Each number is 50 + 10 x the weight over its row's rms, rounded and kept within 0 to 99. Layers, rows and columns count from 0. The size before them is the row's rms in percent of the matrix's.

# v: layer 6 attention value, 768x768, rms 0.113, rows 458-510, columns 512-575
# o: layer 6 attention output (transposed), 768x768, rms 0.0958, rows 458-509, columns 512-575
v458 099:51 43 52 51 55 55 44 38 46 54 57 53 45 52 28 35 37 50 39 49 48 42 64 59 52 66 44 45 52 57 55 65 60 41 42 42 50 38 48 33 37 42 36 54 24 56 51 46 55 65 40 54 42 43 41 49 67 55 47 57 50 38 52 40
o458 094:57 35 69 48 41 41 46 47 51 51 40 47 42 37 57 69 51 63 51 64 38 61 52 44 52 54 66 56 36 52 44 29 47 51 55 64 49 55 58 47 53 61 51 47 59 33 48 40 33 52 58 45 32 52 41 47 45 42 70 68 57 49 51 51
v459 102:59 44 44 32 41 40 46 55 79 52 60 56 31 48 52 53 50 44 42 50 48 50 56 42 51 47 46 46 54 49 38 66 36 54 42 55 35 29 55 45 56 56 53 56 51 63 64 46 55 47 46 64 54 32 59 49 36 40 33 52 40 55 42 49
o459 096:43 58 65 62 55 48 70 33 43 51 57 59 55 48 42 73 48 33 49 77 73 63 39 47 34 49 53 52 49 45 71 64 55 46 51 26 44 55 36 51 40 63 28 58 44 47 51 53 35 49 69 37 51 53 58 55 57 55 56 41 51 44 52 47
v460 101:50 46 61 46 47 55 37 46 39 63 68 58 54 63 49 63 57 66 60 57 48 42 45 63 55 36 59 53 40 55 57 58 40 59 47 45 51 38 40 50 55 44 46 41 52 54 57 53 39 37 53 33 73 32 46 57 58 59 39 48 48 65 53 52
o460 095:51 49 56 53 46 40 56 43 55 36 45 54 43 44 66 55 58 37 53 61 42 49 63 43 46 43 22 52 63 46 48 55 61 33 53 47 42 51 45 37 49 63 40 52 49 39 55 66 40 47 27 64 39 62 47 34 54 51 52 37 71 54 37 39
v461 098:41 72 53 55 64 58 49 52 40 60 47 47 55 45 49 50 56 48 81 55 52 45 38 51 60 42 45 58 54 37 60 60 48 57 56 46 39 45 48 54 40 59 53 60 68 43 49 67 43 62 51 62 54 60 28 46 35 59 42 50 51 60 44 72
o461 092:46 53 52 37 60 26 43 37 69 53 45 44 46 54 56 52 57 48 32 52 34 54 35 43 51 55 63 47 61 50 44 48 50 54 32 46 51 48 29 42 51 48 68 34 39 56 56 38 46 60 48 70 47 45 71 59 53 57 55 45 62 42 51 48
v462 100:54 64 41 52 61 75 46 45 41 60 53 55 54 58 47 52 49 42 57 57 39 57 38 48 29 31 58 50 47 57 23 46 58 53 48 55 54 60 47 56 38 59 48 53 43 44 49 58 57 60 48 38 46 51 55 53 34 52 43 48 37 47 38 55
o462 095:45 34 47 39 50 59 57 45 47 60 43 58 48 70 55 48 56 62 27 59 48 41 43 59 65 43 54 65 59 37 54 50 40 37 46 46 59 41 43 51 59 62 56 60 58 44 43 49 47 37 59 65 62 52 63 60 57 41 39 64 57 42 61 53
v463 101:53 46 38 51 55 50 41 42 32 58 54 55 37 58 44 45 43 35 57 46 28 50 46 43 42 52 36 36 55 52 46 55 54 49 63 42 65 62 37 52 61 51 54 51 60 29 48 62 41 58 45 66 48 52 70 59 54 51 70 36 65 58 62 63
o463 096:47 38 76 43 32 36 49 42 51 63 46 57 73 45 55 54 43 50 48 59 51 56 53 60 83 52 46 48 46 55 50 55 46 44 49 35 42 48 42 29 33 50 46 45 48 63 50 53 59 55 61 47 35 46 41 32 53 62 43 44 38 63 56 49
v464 096:43 39 46 43 47 67 51 48 53 45 47 60 45 49 37 46 41 49 53 55 75 59 52 38 46 34 44 60 37 44 67 58 42 46 50 54 48 50 59 56 48 29 53 46 57 40 48 54 52 55 35 48 42 37 52 47 62 47 59 43 60 54 57 54
o464 093:37 40 52 59 44 48 55 53 50 62 42 50 47 40 44 46 66 57 51 55 30 24 52 67 48 55 61 56 63 59 30 52 44 50 44 35 43 56 38 63 46 82 65 41 46 43 52 67 35 37 56 43 59 48 37 47 63 57 55 62 33 48 43 52
v465 098:66 47 36 50 36 62 52 53 42 61 68 42 56 46 51 40 44 50 30 67 46 41 58 54 53 38 39 79 37 45 43 43 37 52 44 66 47 58 49 40 63 53 48 48 42 38 39 48 48 79 57 49 55 73 40 46 56 60 45 41 38 48 46 44
o465 093:53 42 59 36 44 44 46 29 47 49 52 46 50 48 55 60 64 64 58 30 52 48 36 66 43 40 41 50 62 37 57 43 55 50 44 41 60 39 61 40 49 40 51 51 54 57 61 44 45 37 43 48 39 43 70 33 51 44 56 56 55 57 54 46
v466 102:41 41 38 52 47 46 48 51 44 50 51 51 33 44 49 49 41 61 38 57 68 50 53 36 50 39 67 38 36 49 37 57 48 55 43 55 57 42 50 58 50 37 42 29 60 59 46 56 58 66 50 43 48 46 56 64 50 42 47 52 56 56 56 42
o466 097:57 58 45 48 51 51 49 44 56 54 65 37 61 46 36 60 57 45 50 42 45 42 49 47 51 65 41 64 44 41 39 28 51 56 50 42 46 46 42 38 56 48 45 60 38 55 41 39 42 43 48 60 35 42 59 46 39 65 35 46 39 65 58 73
v467 101:52 41 38 64 48 51 48 54 63 61 52 49 59 42 42 62 75 52 32 61 45 46 42 69 51 42 48 49 61 44 47 56 37 57 58 44 33 65 57 59 50 50 62 47 44 54 36 48 54 56 38 55 38 52 49 32 55 49 62 38 32 45 40 44
o467 097:56 59 54 38 44 40 54 37 40 44 62 60 51 53 34 30 37 58 53 47 58 52 49 40 49 35 42 37 38 55 56 52 61 46 52 47 40 29 40 49 60 54 65 57 59 35 59 47 57 40 61 47 43 38 51 56 61 31 38 46 73 60 56 54
v468 097:53 43 59 60 55 52 49 31 39 52 45 52 35 60 42 45 62 48 51 38 51 65 27 61 52 63 53 49 46 48 49 42 44 51 50 46 47 56 37 36 32 66 48 50 34 47 59 50 59 41 44 45 61 54 45 40 50 59 60 61 47 43 55 40
o468 093:57 69 48 44 45 44 46 64 61 57 52 56 40 46 57 48 26 64 29 63 52 56 73 53 53 46 55 62 55 46 57 65 51 51 31 37 68 48 49 50 62 42 53 38 61 40 31 44 39 49 55 43 43 53 71 69 59 43 36 45 43 44 41 50
v469 102:30 54 51 51 55 46 28 41 57 37 48 60 36 42 47 40 43 56 42 49 38 65 45 29 36 47 23 49 56 51 32 50 38 42 68 42 67 50 45 52 40 65 41 75 67 42 57 39 39 62 37 67 43 48 47 80 49 68 41 70 41 59 72 47
o469 099:57 55 45 63 64 52 61 68 41 47 44 49 47 41 48 56 61 42 54 51 54 29 58 70 60 45 58 33 52 49 61 67 24 46 25 51 48 46 53 60 61 51 54 43 37 44 41 68 49 44 51 69 53 43 45 34 53 38 56 47 48 61 35 63
v470 093:51 61 51 43 47 61 48 47 29 54 61 53 46 55 45 54 41 62 50 41 40 60 52 66 48 60 59 55 67 37 54 42 48 57 27 47 51 37 52 29 57 50 47 37 48 58 47 45 36 47 54 51 50 28 47 54 49 56 53 42 59 58 47 50
o470 089:49 40 55 44 44 31 59 56 56 36 47 42 54 54 51 61 69 53 40 65 62 52 60 37 41 42 54 58 58 53 47 47 31 50 57 62 49 51 57 60 43 45 51 64 50 51 55 51 55 62 61 56 57 64 61 41 51 43 46 51 46 59 54 62
v471 101:36 34 60 58 44 45 47 65 52 44 51 64 54 44 60 42 48 60 42 45 48 41 49 66 54 80 49 53 34 37 73 47 58 65 54 35 48 44 49 54 52 57 68 54 38 49 47 46 43 48 53 55 35 62 52 47 46 64 52 45 59 56 49 60
o471 097:67 74 43 48 54 33 45 60 49 64 57 41 52 64 40 47 48 59 58 58 46 54 43 29 41 52 48 48 55 42 54 54 55 48 46 52 42 58 73 51 52 63 50 46 72 41 52 68 56 47 48 57 72 58 43 46 60 41 48 60 49 58 49 39
v472 100:44 47 44 54 49 47 60 55 57 58 43 47 51 56 49 41 56 50 53 72 36 42 48 47 58 46 41 56 51 42 47 41 62 75 71 40 41 49 40 57 58 67 30 57 71 45 52 66 61 42 51 32 53 49 67 56 31 53 35 47 56 62 32 34
o472 094:56 58 50 46 64 56 59 48 58 45 66 59 53 58 41 54 33 59 47 38 59 43 50 50 51 56 47 55 58 68 59 52 30 47 31 57 49 48 52 56 52 21 50 59 43 47 62 39 51 64 64 52 46 63 64 60 49 49 46 41 56 37 66 41
v473 097:38 62 51 55 30 31 46 61 41 47 53 42 44 65 56 51 55 51 42 41 58 63 38 53 41 59 51 58 54 57 41 60 50 48 47 59 81 39 44 46 28 63 71 67 53 51 56 49 37 58 41 73 63 52 63 41 56 54 34 40 67 55 50 52
o473 094:65 36 48 38 66 70 52 50 54 57 61 44 45 52 56 45 59 31 62 41 51 44 63 65 53 30 50 44 68 38 60 53 54 50 57 66 41 64 53 45 66 47 48 50 46 52 65 32 49 61 61 32 31 43 63 67 61 52 61 51 59 39 49 32
v474 105:46 48 44 43 52 52 31 50 52 52 48 47 50 48 52 55 34 45 48 46 70 58 40 28 53 46 65 56 51 46 48 31 47 65 59 41 51 49 42 58 67 64 43 57 54 64 44 47 34 51 49 53 45 65 52 55 46 37 54 48 60 52 64 51
o474 097:51 34 54 52 47 42 40 48 49 52 52 62 56 69 43 40 42 41 64 51 23 45 31 48 57 36 40 40 35 70 52 61 30 34 43 53 52 46 58 51 50 40 54 46 71 45 53 49 55 46 50 49 48 49 64 47 44 46 49 60 49 43 45 48
v475 101:72 53 52 45 48 55 44 47 46 39 54 55 27 69 52 63 29 57 31 40 55 47 73 58 53 49 53 43 44 42 41 60 42 46 47 35 53 44 45 61 44 58 54 55 38 44 57 71 53 51 49 39 42 36 49 52 50 39 48 54 45 50 53 49
o475 096:34 35 62 44 55 44 42 37 51 53 27 41 74 44 65 51 68 53 56 34 52 55 42 70 66 54 58 50 35 52 47 34 58 47 50 56 47 71 45 36 37 48 52 41 53 73 47 45 43 54 52 46 54 48 44 59 58 49 58 32 60 47 49 70
v476 097:53 46 43 58 37 44 49 50 52 45 52 63 47 39 61 60 37 46 45 30 55 65 56 46 44 61 44 31 60 52 16 50 44 63 56 44 52 44 58 66 58 35 54 45 43 58 55 51 31 49 58 68 51 48 53 56 50 49 54 67 38 56 58 46
o476 096:51 55 42 43 39 44 58 55 41 56 49 57 58 83 48 56 39 56 48 61 45 50 51 63 60 33 66 64 52 54 59 54 26 52 26 44 62 50 41 47 41 62 55 50 46 60 43 41 43 48 58 40 42 59 53 44 60 59 49 28 50 45 50 65
v477 102:36 39 53 39 64 64 52 34 62 41 38 42 48 59 45 37 61 61 59 53 55 56 53 52 71 59 46 53 55 54 58 57 56 35 50 63 29 57 52 48 55 55 37 66 55 54 63 54 48 63 60 61 50 49 38 44 48 52 56 50 50 60 54 76
o477 098:68 53 66 66 36 34 49 43 56 62 53 60 35 37 43 59 39 40 46 38 56 44 43 46 53 55 47 23 50 48 41 62 41 43 58 41 58 45 52 55 49 62 36 55 50 55 37 60 49 43 48 46 68 36 55 63 44 49 42 60 52 50 63 34
v478 098:36 59 45 64 48 35 53 59 43 64 56 32 57 25 46 51 44 40 46 35 33 61 50 48 44 59 56 76 51 51 46 75 42 22 34 37 53 34 45 55 76 59 49 35 63 43 57 55 59 47 25 61 49 58 53 51 36 56 54 61 56 51 45 57
o478 095:41 34 41 71 52 41 62 19 61 33 48 48 45 51 61 50 50 47 54 59 39 30 56 47 25 49 50 49 44 48 63 36 58 67 57 51 57 53 57 53 25 55 48 58 19 48 48 33 54 49 64 47 49 37 41 59 58 56 52 53 47 43 60 40
v479 103:64 56 57 53 62 47 39 44 42 47 37 48 54 40 81 66 50 35 77 52 56 45 44 55 70 49 56 34 53 38 45 59 57 58 68 38 43 34 49 58 62 53 48 57 42 49 63 46 51 54 71 64 52 57 54 37 63 46 62 63 49 53 62 45
o479 096:60 66 36 52 52 61 60 71 61 24 58 58 65 54 39 32 59 45 34 42 63 71 43 38 43 61 41 66 40 60 34 59 42 55 48 66 47 66 37 42 40 51 38 35 53 64 42 50 38 57 46 47 58 46 50 58 50 49 36 51 44 42 50 52
v480 101:58 48 54 48 42 46 48 41 55 42 36 50 42 52 44 50 65 50 41 44 43 50 47 57 59 50 44 65 70 56 67 50 56 59 42 50 68 54 48 41 32 61 62 65 66 47 48 62 62 43 56 63 52 54 67 63 41 57 62 46 44 43 54 56
o480 094:48 59 55 59 53 56 45 46 63 55 62 54 52 43 58 60 58 44 39 40 68 54 54 42 53 49 59 50 39 61 51 50 50 52 36 52 52 47 47 50 50 56 58 69 55 57 58 50 46 51 52 50 40 43 51 52 54 43 48 43 55 51 49 36
v481 101:64 47 58 40 50 46 58 40 53 66 50 39 49 55 46 58 48 60 52 66 54 72 67 46 37 69 44 60 54 58 47 41 64 71 58 52 57 54 54 41 48 51 42 45 42 48 40 47 55 40 54 41 42 71 47 34 45 50 49 44 61 60 40 41
o481 092:50 49 43 58 71 54 49 53 44 45 61 60 46 48 41 45 58 51 47 46 36 47 39 55 56 48 55 45 49 30 57 54 59 42 23 51 63 36 43 51 36 39 49 38 52 50 61 54 44 63 56 39 50 41 43 53 29 72 29 75 63 42 65 42
v482 106:60 51 54 59 56 69 58 59 58 53 56 68 40 64 63 46 47 42 44 46 42 62 67 48 59 45 38 61 59 62 60 46 49 59 44 48 38 59 47 50 27 61 62 39 41 42 40 54 44 52 48 41 41 51 64 44 44 50 48 57 41 61 42 52
o482 101:48 44 57 40 42 52 53 44 53 49 63 45 63 46 58 65 49 48 39 48 46 37 43 56 44 55 50 62 42 44 48 28 47 48 58 48 53 40 55 49 56 38 52 75 41 67 57 64 55 55 50 64 65 57 47 61 52 41 58 59 59 44 57 35
v483 094:53 40 61 21 58 41 39 44 60 59 44 45 52 49 51 54 66 40 60 61 43 47 55 57 52 59 71 46 67 74 63 36 63 51 44 52 66 53 55 62 58 48 30 47 69 37 58 42 56 48 43 49 44 66 50 40 44 42 37 62 47 62 70 47
o483 092:45 46 44 63 35 56 63 47 54 57 35 53 61 63 39 44 37 41 33 50 62 47 27 41 47 54 51 42 40 30 51 52 47 64 62 51 36 42 62 42 60 57 46 54 62 55 45 55 59 41 37 54 56 33 43 58 45 63 33 32 35 26 39 54
v484 100:62 45 44 42 50 64 77 48 39 62 36 45 51 61 52 44 68 54 54 62 67 49 61 76 39 44 57 32 59 52 31 47 62 38 53 56 39 62 41 52 65 53 39 47 47 60 53 47 60 37 43 80 61 65 52 71 35 60 51 58 42 38 47 49
o484 097:34 68 43 48 46 49 43 49 51 35 58 50 63 37 62 57 65 58 46 52 45 46 42 52 57 43 62 62 36 29 73 45 56 67 41 45 59 42 53 35 40 22 62 54 35 47 56 54 48 59 41 29 48 42 43 41 50 37 48 34 68 73 52 50
v485 098:26 40 54 48 53 74 55 40 47 41 53 46 23 57 38 40 61 50 49 46 53 53 61 28 63 41 45 52 57 55 55 58 54 46 57 38 54 40 43 45 54 47 49 56 60 48 32 60 57 33 68 44 50 37 49 48 58 59 52 49 65 27 52 71
o485 094:53 35 45 48 48 31 29 31 65 55 50 62 71 45 42 42 49 56 59 43 51 44 45 71 41 44 50 40 40 47 52 51 47 53 48 61 58 36 39 62 48 40 57 30 53 53 65 52 49 55 48 43 56 58 36 53 58 49 58 51 57 62 43 44
v486 098:50 40 39 41 50 50 30 48 55 49 43 45 51 58 58 51 62 39 41 65 44 52 53 54 50 47 43 54 49 42 36 32 47 38 58 50 56 41 56 47 71 31 33 57 79 47 39 32 32 44 55 42 47 61 40 53 66 41 43 32 60 45 62 63
o486 093:54 59 42 55 46 61 60 59 57 45 39 51 56 36 40 52 45 55 42 45 61 44 59 54 54 51 43 44 52 59 62 50 40 57 50 35 62 51 46 34 49 55 37 53 44 47 53 43 65 41 50 46 48 53 72 43 67 65 38 62 34 47 37 53
v487 104:59 46 38 60 49 49 46 45 55 34 63 62 50 59 57 49 55 46 44 43 55 46 50 55 52 54 53 35 33 55 48 59 46 50 57 56 51 60 54 52 47 41 50 54 43 61 41 49 32 56 53 40 62 56 38 40 55 54 27 42 35 49 61 29
o487 100:64 54 46 39 65 44 60 55 41 42 49 55 31 50 46 48 43 63 62 47 34 59 54 55 51 46 56 58 43 61 43 51 39 52 38 56 52 68 32 64 50 62 48 53 44 41 41 49 63 34 51 48 44 43 52 55 47 42 53 48 61 47 40 73
v488 097:39 45 51 52 46 47 66 28 57 65 56 51 42 52 58 51 53 50 30 59 60 44 43 35 40 54 60 40 57 56 53 48 40 47 53 32 70 54 46 57 66 42 32 52 49 43 51 53 46 33 63 51 45 50 55 45 30 66 35 61 63 60 31 52
o488 091:51 46 40 38 62 50 38 59 60 39 62 49 56 48 46 42 46 55 58 41 51 29 43 52 53 60 46 33 52 39 48 58 60 51 41 62 41 41 57 53 60 57 45 59 70 70 41 59 46 73 57 55 55 49 52 53 78 38 73 38 44 55 60 57
v489 100:63 46 61 52 47 50 52 46 73 36 50 46 51 35 45 62 55 37 49 51 53 55 56 62 53 43 51 55 49 36 60 30 61 56 59 38 55 49 52 71 50 63 41 46 55 48 43 55 56 43 62 56 54 68 63 52 43 55 48 35 45 52 43 46
o489 091:40 62 43 45 48 48 48 60 48 56 38 62 50 47 54 32 63 44 49 54 53 60 52 47 58 45 41 63 30 65 54 56 52 60 33 57 53 47 56 37 55 52 47 54 50 33 57 50 51 66 31 40 51 52 42 56 51 40 57 56 53 42 55 47
v490 103:60 48 54 58 34 53 56 62 61 53 56 58 48 44 45 75 41 50 30 44 59 59 47 36 37 46 40 53 34 56 60 64 48 56 46 44 52 48 40 58 56 49 54 56 43 59 46 41 61 52 51 46 41 51 66 66 49 48 75 50 60 25 64 63
o490 098:46 60 44 46 70 63 35 35 38 46 45 46 51 64 51 37 54 59 75 46 48 53 56 59 42 52 50 52 45 44 47 50 41 57 52 63 62 44 50 47 46 46 53 46 72 55 32 49 61 52 68 40 44 57 51 42 54 57 37 53 40 61 46 46
v491 104:55 56 57 57 45 48 61 68 44 35 59 47 45 51 43 49 69 57 51 33 45 48 46 66 53 54 55 28 47 45 50 38 42 45 47 67 42 63 53 50 59 53 55 48 53 58 52 56 41 43 55 37 60 40 51 53 38 52 53 48 46 49 47 61
o491 099:56 36 62 31 69 42 44 61 44 55 51 55 43 65 37 47 32 48 52 38 47 47 52 23 64 56 44 63 61 67 46 45 48 54 58 32 67 42 51 38 47 42 41 56 56 54 39 61 56 62 52 37 50 42 55 51 75 42 43 35 44 52 63 49
v492 102:50 61 55 34 45 55 43 64 65 57 69 43 56 38 40 56 45 45 53 61 49 76 43 53 42 35 43 44 52 45 51 64 51 58 61 30 71 49 59 51 31 49 51 64 34 32 45 53 53 43 43 38 52 57 49 32 36 55 57 32 47 48 63 50
o492 092:44 45 37 49 49 49 31 40 43 64 42 36 46 58 66 40 54 43 58 43 74 30 55 46 42 50 62 49 57 65 50 58 46 63 42 62 48 46 51 44 52 55 39 51 46 48 52 60 64 59 55 59 37 42 49 52 59 66 51 66 43 71 42 36
v493 096:42 53 42 55 51 43 46 33 45 40 53 46 49 54 61 53 57 55 51 39 55 54 42 43 33 65 40 62 57 60 52 54 37 47 54 47 61 32 56 37 37 41 44 58 38 52 39 49 53 57 48 60 56 53 55 50 63 50 66 70 52 40 46 66
o493 090:59 40 55 75 55 54 66 38 44 65 35 74 63 56 39 41 52 61 53 61 49 52 48 38 58 46 67 54 28 56 59 40 52 52 48 52 48 65 40 50 72 63 38 54 57 48 33 42 39 47 57 44 44 62 50 57 39 52 40 40 56 51 47 43
v494 095:45 57 44 42 54 39 58 57 57 38 46 42 48 58 53 52 68 51 46 52 49 53 49 45 54 44 48 37 60 40 46 55 33 48 53 68 60 45 39 55 56 59 54 71 57 43 64 27 35 45 62 27 54 49 65 64 68 67 40 52 68 44 49 64
o494 090:38 57 43 54 60 43 42 58 39 66 66 74 50 44 37 32 55 62 65 50 36 49 48 66 27 53 74 54 60 38 47 49 50 61 50 40 54 40 48 63 52 45 43 37 42 60 48 59 56 55 40 69 38 49 50 36 45 42 50 55 32 58 38 53
v495 105:50 46 60 39 46 42 51 28 38 38 40 68 27 46 59 59 33 38 29 49 59 52 53 53 46 65 35 53 52 58 49 61 55 41 69 58 62 44 43 51 60 65 48 33 56 54 43 49 48 41 35 37 34 69 30 36 51 51 59 62 64 42 48 36
o495 098:48 36 47 53 60 47 46 46 66 47 67 66 50 33 48 43 51 48 64 62 60 44 53 65 47 21 58 54 44 35 48 49 36 46 37 69 49 58 62 76 51 53 44 55 58 43 42 48 53 44 63 59 69 54 69 68 25 26 32 51 34 34 52 70
v496 099:45 51 36 45 43 45 56 41 63 47 57 58 72 42 54 45 30 35 43 33 30 48 52 63 63 48 39 41 64 40 69 74 44 58 51 49 62 44 58 42 55 53 50 34 54 51 54 48 45 38 20 29 63 45 43 44 61 61 61 43 56 66 31 47
o496 094:57 32 59 56 52 51 37 37 59 62 54 48 36 58 42 40 52 53 61 60 51 49 43 53 46 37 64 52 56 60 56 40 47 64 44 65 43 66 50 65 48 46 60 59 45 62 32 63 55 61 60 44 57 47 56 56 46 35 47 58 44 51 61 57
v497 099:49 55 49 45 44 38 46 55 50 51 44 54 56 32 64 46 39 48 38 28 40 56 47 54 51 39 42 57 60 64 45 81 54 57 48 54 45 39 53 61 58 52 73 47 35 64 56 64 51 51 52 55 48 51 35 46 68 50 75 53 59 39 45 58
o497 089:36 39 62 59 54 55 41 51 50 49 48 59 57 51 32 42 66 39 70 77 35 66 67 39 54 61 59 55 54 51 50 25 56 45 59 50 44 53 39 47 48 55 41 54 64 38 54 41 49 44 68 53 47 45 65 64 44 39 39 43 52 47 52 60
v498 100:20 50 69 53 51 59 56 66 58 59 43 50 30 20 54 38 24 47 67 56 51 47 54 47 43 46 49 30 47 44 58 50 26 47 34 51 42 43 46 52 50 55 50 49 59 44 28 43 41 58 48 57 40 60 54 42 53 50 55 61 47 67 54 44
o498 093:47 44 47 41 38 44 44 40 40 53 61 47 69 64 60 51 63 38 35 47 38 60 35 61 56 55 42 55 58 61 53 39 37 50 61 58 65 59 65 48 50 47 57 34 46 57 57 58 65 42 61 55 43 48 52 50 63 47 48 39 69 37 34 42
v499 099:66 48 58 43 36 53 60 35 65 63 66 53 61 47 36 59 45 51 46 51 50 55 53 51 43 28 29 45 48 47 29 54 47 57 59 52 68 44 49 40 58 42 61 56 47 64 58 47 54 37 49 50 70 45 54 63 59 50 37 66 52 50 54 40
o499 093:54 65 45 59 44 47 44 58 45 41 45 44 50 47 72 48 61 36 66 56 54 46 64 62 56 78 67 55 49 49 53 51 62 40 29 43 48 57 45 73 51 52 59 40 59 19 45 43 51 59 42 52 41 55 59 47 56 49 61 34 59 37 52 67
v500 094:38 37 42 40 44 58 49 39 53 71 43 55 38 48 33 34 62 24 47 61 46 51 44 43 64 44 45 49 54 40 76 54 56 57 27 54 59 45 49 62 41 45 58 50 55 57 32 68 54 36 64 43 42 59 60 52 54 58 52 29 46 48 51 46
o500 090:54 61 47 45 56 33 46 42 56 49 55 47 55 62 74 63 44 42 25 57 41 60 59 51 60 57 50 35 54 65 55 45 53 31 65 55 54 68 59 43 46 67 46 64 49 52 67 55 43 43 49 60 52 64 49 44 47 51 54 68 35 60 60 34
v501 100:55 53 59 56 64 35 46 49 34 31 45 58 45 54 68 51 58 50 57 66 50 38 48 44 33 56 57 55 62 43 53 54 56 55 34 36 45 55 51 53 41 46 46 48 43 30 45 40 65 42 50 46 51 44 62 42 44 52 74 63 49 55 34 39
o501 098:44 55 49 50 30 65 53 41 70 47 49 50 55 49 38 31 53 58 58 50 55 47 53 45 44 52 65 54 55 60 66 35 68 53 63 53 54 38 45 51 63 43 45 53 59 65 67 67 43 59 58 55 48 60 45 49 47 46 52 38 42 50 67 59
v502 093:45 59 43 50 57 41 61 44 41 56 64 48 44 44 44 56 27 35 50 41 48 50 41 51 40 57 46 69 45 54 58 38 47 56 51 47 45 65 40 66 39 70 68 43 47 58 52 69 48 59 63 55 39 47 60 37 46 35 52 41 54 48 48 39
o502 089:38 17 49 44 51 64 53 48 47 39 48 62 56 63 43 55 68 55 53 50 50 57 58 54 45 37 34 37 30 52 46 56 59 46 29 61 42 55 46 44 47 47 49 65 60 51 59 48 43 40 38 40 43 59 42 66 44 58 68 44 40 57 45 55
v503 105:44 51 50 37 58 32 47 73 45 51 56 41 52 54 64 36 67 46 41 29 42 57 31 46 60 45 65 32 54 44 54 59 50 45 65 41 41 47 45 50 40 55 46 50 39 39 47 40 63 49 39 41 67 46 39 60 58 50 51 60 56 60 47 40
o503 099:38 59 70 71 48 46 50 50 45 72 50 53 30 58 28 51 45 53 49 44 60 43 43 46 37 28 41 69 72 56 57 51 30 55 48 72 51 42 46 43 52 43 56 53 53 58 60 50 36 51 58 31 43 42 63 54 47 41 40 53 59 29 43 47
v504 095:64 33 44 39 56 66 37 66 64 48 48 41 39 41 57 68 61 51 51 53 51 58 36 23 36 48 45 58 36 50 65 44 57 49 55 53 57 48 43 59 59 39 53 34 58 58 61 55 51 50 46 54 49 54 50 53 43 47 64 66 49 55 54 57
o504 092:43 55 51 39 56 46 49 37 57 46 53 49 60 46 26 47 50 42 56 50 47 49 43 50 74 57 60 35 63 53 67 62 48 46 21 56 35 43 42 34 36 60 56 61 40 68 31 69 50 38 51 38 38 49 62 45 41 51 47 33 45 49 35 31
v505 100:36 43 43 56 48 65 40 67 51 49 38 58 53 52 39 44 53 37 29 58 45 59 58 64 54 44 53 44 63 50 63 59 43 46 45 48 59 56 38 52 44 51 43 35 44 43 47 65 42 31 50 41 46 57 60 38 33 54 49 43 45 54 41 74
o505 097:56 35 39 46 51 55 43 29 50 37 55 19 28 67 55 64 44 60 62 62 57 34 58 44 57 34 51 36 49 40 47 53 52 44 65 58 55 41 69 62 63 56 51 63 40 46 48 55 52 49 46 49 38 45 37 46 56 48 54 45 59 48 39 43
v506 102:44 59 43 52 35 61 68 53 40 65 47 30 55 39 47 55 40 48 60 47 61 50 64 33 61 45 49 38 38 43 46 45 51 42 48 51 54 32 58 38 76 59 33 45 33 46 44 34 46 34 43 43 42 38 57 64 65 36 44 50 51 53 46 52
o506 095:48 64 61 43 46 28 50 44 62 47 40 62 51 64 46 52 52 49 48 65 69 63 47 65 40 44 49 63 57 44 49 61 37 47 54 42 50 50 53 45 39 46 54 45 47 40 58 58 42 51 61 60 59 63 50 48 50 56 61 54 57 23 46 50
v507 097:36 57 47 56 60 40 43 30 38 41 28 47 57 63 54 40 22 41 49 47 54 58 52 60 43 51 45 41 47 48 53 42 50 53 66 51 48 40 69 42 73 56 50 46 47 61 47 41 50 52 51 45 46 53 43 48 34 53 67 50 65 51 46 44
o507 093:63 63 64 50 45 46 59 68 63 59 58 56 32 58 36 51 66 63 60 50 47 54 45 51 40 43 62 56 56 47 40 63 40 36 38 52 39 52 62 56 41 58 39 52 49 65 63 49 33 58 60 61 43 36 50 57 45 45 39 55 46 44 41 51
v508 100:52 59 58 60 44 56 38 58 39 42 34 27 58 46 32 46 67 56 42 48 65 52 59 59 39 46 33 47 48 57 26 51 58 46 35 53 55 46 40 62 33 72 34 52 49 53 49 51 57 42 61 36 64 29 31 50 57 64 49 62 57 42 46 39
o508 095:52 44 56 39 48 60 41 31 60 43 51 45 44 52 49 54 33 31 44 54 44 49 43 54 35 47 68 76 53 52 48 51 31 51 50 45 39 40 55 36 73 50 54 49 52 45 49 39 49 43 27 46 31 55 64 57 47 56 60 35 69 44 72 55
v509 099:54 40 57 51 39 47 65 48 60 40 60 59 63 49 40 65 30 72 53 41 42 32 50 44 42 56 47 68 43 56 48 62 45 50 30 37 63 63 44 62 64 60 62 48 35 41 48 50 68 44 33 36 54 51 51 57 44 59 38 60 46 53 35 46
o509 091:65 49 55 42 49 52 59 50 52 55 45 35 57 54 54 50 65 62 50 41 59 43 50 56 52 60 55 52 45 42 77 49 56 68 58 63 54 49 48 51 45 43 32 38 62 46 51 58 47 55 58 38 47 42 47 41 50 43 54 25 64 61 49 50
v510 103:43 44 58 46 35 49 56 64 54 62 38 48 58 54 53 33 46 70 50 70 60 70 53 48 57 55 45 49 52 51 50 51 52 44 40 46 38 72 52 38 47 49 35 64 57 49 51 51 51 59 59 49 43 49 52 54 46 53 37 53 53 35 42 46